Each number is 128 + 24 x the weight over its row's rms, rounded and kept within 0 to 255. Layers, rows and columns count from 0. Numbers have three digits each. The size before them is the row's rms in percent of the matrix's.

# down: layer 2 MLP down (transposed), 640x160, rms 0.101, rows 569-639, columns 64-95
# up: layer 2 MLP up, 640x160, rms 0.0764, rows 570-639, columns 64-95
down569 088:161094186111079117155122093122135095116123136102143080117145142123130096128169133146108134134126
up570 082:117102126116126127147116131118109162175081143138102172138117140080147109166126130132138123113169
down570 107:140092087179131107095144118107120120140108141103117112117122134136126104133163104101111131175169
up571 095:137100144124137154154112153144121155162123115136146195122130135179142121087111162072131118098085
down571 107:115110120176142126116135120099144070166128125142148124179078147156127076136122089114149164100101
up572 098:124097126112109090138179108132111107097142159161120171138138118148143099142129103122148081146083
down572 117:110173137137073151149115135120119140141118081112122121120116133101134137137146147189154138130147
up573 089:098145126119125082172117157105129143129141123112079134114123143147151179134101095114117161162130
down573 093:139123129142176128115121124129115164137119115143100129126103154088147037104187069155145093158107
up574 107:128109141106105138147127132143123089136107113154141096162160092097107141127118113162105143122104
down574 107:099126110101109139105086115120127118088108121123124134127124152134114117102105121161111114114111
up575 098:144127145100125174120097140127116127114110101153149091132131116113134158103138141145123088138153
down575 097:119155189110146119087160117138147149118134157128121123148168192131107102131151113146115127108117
up576 109:148083114118128125155110102117135102146171105134088102148121128130119132129147123199136129148139
down576 083:144115137108073149133126166144126131097106079160125135130144106165133132114087123152096147113138
up577 092:136121140131171159142063130127128146136076102133119106110170140112144094149141181121114142137127
down577 104:127137116123111119113143130102132167124105150073164136135067113086137088162167120137126133150119
up578 095:138132134092159094104112115157130157134110174169125132151176124114131125124134141116134134129110
down578 112:100122141179120128105114136095151084122131094131168155139139092146101124123163119147111122088085
up579 103:134103160175106096123178132130119108064122111137171132155103099153124123125140123097109101121165
down579 104:060112149115165127143168166121169118149155123144121166144144149126131181132147092110111148094108
up580 089:120158118118114129130160120103109152104147101160106151150153123129112080089131159163170125112142
down580 087:096098088126095135140160096112105119107127109106137145136165121165096135112146107109116148162129
up581 103:138065110105136146102117125144155172091121161122071134129132118140116147118147108136071151118101
down581 107:147156092125101146103112100121149121122130176064112123126116112101127139118140155119138153155108
up582 102:155179123134163128154134117101114167156130139140125135137118083111177136148111111125131086108148
down582 092:122108085124103148087118127089124130081177103110097143179149106140135107121108126142092115170108
up583 104:154115121055125097131119138099140129179165103117133129127149123067159128108132118135161140142135
down583 110:134161106141106167117146110110104161112097147104122134104121109135129143118130135120100162115112
up584 096:184127125123127109136176150120119123141132139124139167157137150141118147118129122127125115106106
down584 102:131137113133163140118097128110170124174157153121116129146114105151122176136140186150149148114113
up585 103:135111111132133163148116098138151090103085127100179102094115142150123103108094065153139139139149
down585 110:165128166105152100100139124168112084145148085110138100138139098142135066112139104124089100148134
up586 100:133081128119127167125105100151074150129133111089106103098145143132143143135102086100131086136118
down586 095:116124143145147097148119131099122158142161098093130142146116122118153117111144141124161099139129
up587 097:111136146123153122086122130142127100073113139102169159158111092116118143096111136152109133096160
down587 108:140129105140105119165143144131140108182146142123146111145102083119149159144098116053136126130149
up588 098:092122105129106131105164128169087121080129105127156128111121125124125122095118100146149160149072
down588 115:130171136165146121132142142109128137138170121098103086141142077143125144133107064139133144111155
up589 114:140103113104091176180132192120100166152158110141132159150133121172100158136110138119104128125144
down589 105:128124140127155162140159139104117116144136112139118147162078117146157073138145111130119099097097
up590 092:158136073153123114134128161183149144138081117101141083129122127112147087118148155130136082109130
down590 117:127125117155158135129125145130159128082151131124125100130093085083132126128117181201128138119107
up591 112:131129123173111087156132097129103129105112114143173114150088105095115150137131123109119147113134
down591 084:104106165144106107143078110121107140122118127146078123146145140126117112131122136150139148152111
up592 101:160131122150159126181153122094139071134134138163123065143116142146115105102112120127115161097149
down592 102:090123112133101126132113136114164123138175124103129149174128103154151146171128134076145135150120
up593 104:107096143112111141133138159153156140109131129170161148113095107163128141116147166127112121101108
down593 096:096123106121117139109102101148139163115155105102085156143103155136112129129137102104142129167147
up594 091:107113097096134080123150182123140178111147150122151121072136150106084117134140099103134110135125
down594 073:131130128093144126123124136124135141102124162123172080134116099077161134115105117137142160162133
up595 109:156098137098117108114146142169097120113115136087138143102131120086112121112131144115189133116173
down595 103:100082098134100139113139164126109124178135102104132099147137163109114151143086108135112149123143
up596 098:121126166092144118159127111136155131121130157172169130127152128092098122104125093113117121123101
down596 088:119121080149122135112119127112172140097121140079173109123084131090112115162124135121104118111157
up597 098:149111123106115070090148092130159177115072137123139185105126127139144132123116157122129141105148
down597 092:137072120113108155172131118103141129139107142072138091094141100124118111150150133124134121135117
up598 098:137180126069145107131115133123140160096141117118136175107107164121134125126160125166095131115079
down598 073:135136145124126130139113146125100130056162180098120102152123111143132124096159121136135120118087
up599 117:074142120096118135138126093138143136109116155149141074082143135150145103108121129131077133143143
down599 096:087103153144130133088122165141147125142126147138152117112160156118122139115136135143120109169114
up600 113:129181136105130112172123152138132091107095143104212095138134159131132127137119126099113121094147
down600 107:156082107133110084136099158095143140129109194077146116131105145110108113126163139144108141096119
up601 097:143135163139116086155145132119137140117162189145113098140143143138125116137148118111109129104141
down601 098:088118095112114160123112128099132166125082152106115143086143099101126148103137096148095146124177
up602 096:113096135132116107143158153139120126125150150160152122104130092111110139102147078110142177149101
down602 117:155099122139154145118136060129166121128115145134162115123115079148131116082118120158152099133163
up603 094:171123120085143123133134154128141127110137184130121159141125123099173136138174176156185114106123
down603 080:143152135110161077059119094155141145137164130129151114114076105138155131123153129142103115100151
up604 096:135119115123153154102112121121117082153075199157153145111104141156098155132099145102136107123135
down604 090:153175105114137121168154126139132154156114112148132143074121132125117077150168122105076140131125
up605 087:100112138135162125140095104117109149168137136113134130166138166118138147146108109124146140143143
down605 103:104136144156193166166128122086145134118129097104136092093114131130124127126146122160115154163120
up606 090:137138114157142128181125139119130120155124156151091104123105173097113093114091139136122193090124
down606 092:132101114153125154123109158115128154150106155114098140151114151129108142085060113126130158114089
up607 087:148136131140158129131110135108156149100111154141114081097079128118131122142127097180089122133158
down607 088:157139160137106122118136092120144129157123146128099100143111127147118161139136138112133134126124
up608 105:155131136130137134159078151106094112130135157148142121141118143123087187142134127103125158142090
down608 093:124164121123159148112124161151170119150117128151136089108123127096092137118119121125129142162140
up609 106:138163142150128110176126152165154180091124146111153142119144158129150129129150118150129114099149
down609 100:137096127189134175171131125080150128140090073160135170125084139124114151173118071161127102134114
up610 097:133131151113113104118120147185096112098157135127089105121100125137099112128173168162171114124124
down610 099:132137127141097167150156121121122105141094133129129115135119106102174136154155184173135136154123
up611 106:164119119107104131148110085123118147091108120142156128168100121105137149125157127108123162119144
down611 073:128103115116094080150105166108145114118160119126108144093180126190154129130139112137165086149138
up612 088:119104126115129136199158157133112157136129190132106133086101124151152198143143118120147161130094
down612 093:125125165146139082116125144092135125146139125142129075165114154153164131120104153136110127157142
up613 101:145144121108151104151167137130154117119102129097159122100164100113111125120159128106076113132150
down613 107:094140081119133152122149112127112150122143099097160099154098107166160147172152104112202130117092
up614 105:107123115133089163134126140128115133178108129091092156113102156121132134131162085134116128111165
down614 088:145111136153127121068128123137141140107172138128158114133189108153115134138139075139150093162104
up615 096:119148106153151131158127163107121133117103124120078132135139134117107083139138140127122098146193
down615 090:115144081115121103110124128105115133087121150120137100169125103103135094149103106136120116146150
up616 092:138138156122109124123163119129095114143118099141069133142125148147122131165076135102089087092146
down616 119:067153096136137148060131099076128126148104130126116112128138108153138167153109072124112109151128
up617 105:138116135116161114126127154121151146131160077141132119114133156136119114185134122075131126085099
down617 090:157116165158151122130120132119124114131142164111143147095102153104131104141094097126153166105129
up618 098:098095127121148115155122116126129091133130100121135129077129126151124104108117179102160158124088
down618 099:152156101139161132139134154114122096161170090122135116121136107115117112109073133115088140128109
up619 106:111136091156181145156118152117097099181111138083141093139129146112163154119115104106141116160143
down619 085:105134137119126111098153123176097127134108142103134146142145106165140146135170125066125110059156
up620 098:114118111134090147124114170177109141109080165160128155151134136126158149136088133127130134140159
down620 098:127123158161159134122141139124135125077093105085114135114137147108143126134166116123121157127108
up621 103:136127159097130098108146128162147135094129129123136119126128105146145123121130172128166111136093
down621 116:137119117117103174112092123110132162111163118098107090156137133137116132111149111124126117112105
up622 089:117124122122138126082120154126115131165121123103134109130130145128140173083132094147158137175083
down622 095:126159143141106114143151135168113144156123125170151088115150114098117112128129148151097119147103
up623 096:108121085141089115127171164129136147113166179127095118104108099109123148142146146121138115095156
down623 093:117133150111139134108172118160098136178121143129181094139140203105122132136133137166091117152156
up624 099:113099157120143138109128114129110135105116103148137132121138131142117121151143086120137120091120
down624 087:182137147157132081131115171131076137159122108068130146169091128113146124137123145128130141128119
up625 111:102142134109128099130131162133115110136099099116139121122124141129140138146118131141104112118114
down625 082:110134120156092152130151107116136093095142117146133117124102128143082123109116173151121139115114
up626 095:124116110135108150125064141112147114121177183176129158168138146156152141131112122149093102144160
down626 084:146106106140167088130133126066091137126139122153141128123127094153107113179140144133139141106088
up627 113:145120135123111116150154087133181126131122119082130086171166154130118168081095114134116117141122
down627 087:118110143094087165131096051109104156091101152125157141178074104094111099113124142140120121156128
up628 100:115115118146143145170130130152168144133145142109155142130124144136136145127077093095175169173138
down628 090:107125159174130138105115108131141127116143091160095167130155157104124117076114128147175141116088
up629 101:119140114105099085096115123109110104135165114075109098133107117105101061126147111159134152120165
down629 102:103124107123143107104156145148132171141098110096091137123123145130158123104113113104121141142111
up630 101:106092164134147136106136122123167140152139182141182142144158148163130132112138105147106102125109
down630 110:122088143170139132092135148113144136156128116085154116130116147090131120158123101162125075091108
up631 112:075142131130128105100126145175145133144143110095172144069126137164100130138095127116089097132115
down631 102:080174174166158083104119110121119116128127104096130135142137142125138149149143138087154097139167
up632 094:113107158125127084169091123127139136133114114158128158096132116100121140151132111106129144096123
down632 109:103168113145125091109149125127146136103125116138101092176065059107127081138131102124128093136107
up633 097:127095117141135177126113126140119157149136108182115145121135160164160152160159147139134144124093
down633 091:136098149159122147138136127157072111125111078140113102161135164114109156162120144191109134122108
up634 101:144125128162179107124076127103107113120115155080140118130120150090109096118170133115133089129110
down634 090:118094116185114124124163129111139075131134082099150102139139098136107143129126095086082110112123
up635 098:137151089122157096115157149085139111106115114112154156154131131133136080154115153134150131074111
down635 108:091109108135148136127153103093149119119155115123170125074181091166114179163131079128188115158156
up636 109:131135149115140112108122158133150125178112127100121135130101142109114097133145106087111114123181
down636 093:136119136132118154119115140106129112077137176099139097152160121134120166165121103130115140122086
up637 100:131162097149124134111119169124117136098135086151118116101147136101100154155188107099137111119112
down637 104:120159136108106152168139126123119079110150137166122093119152158114129138108133103135133138158135
up638 117:118105130134096102142162151146064103096074169142140150124142133129184162103136190123151151113092
down638 094:102178156106139153129116125078114106137147158125119101160174127094106129150129129126100162129103
up639 107:173112138092146086131182142114104148135124118149126169126086132151114111147123116113130149097100
down639 094:099141116112188111140121111108105150118114095119133127103099118136128168153137135111105110071104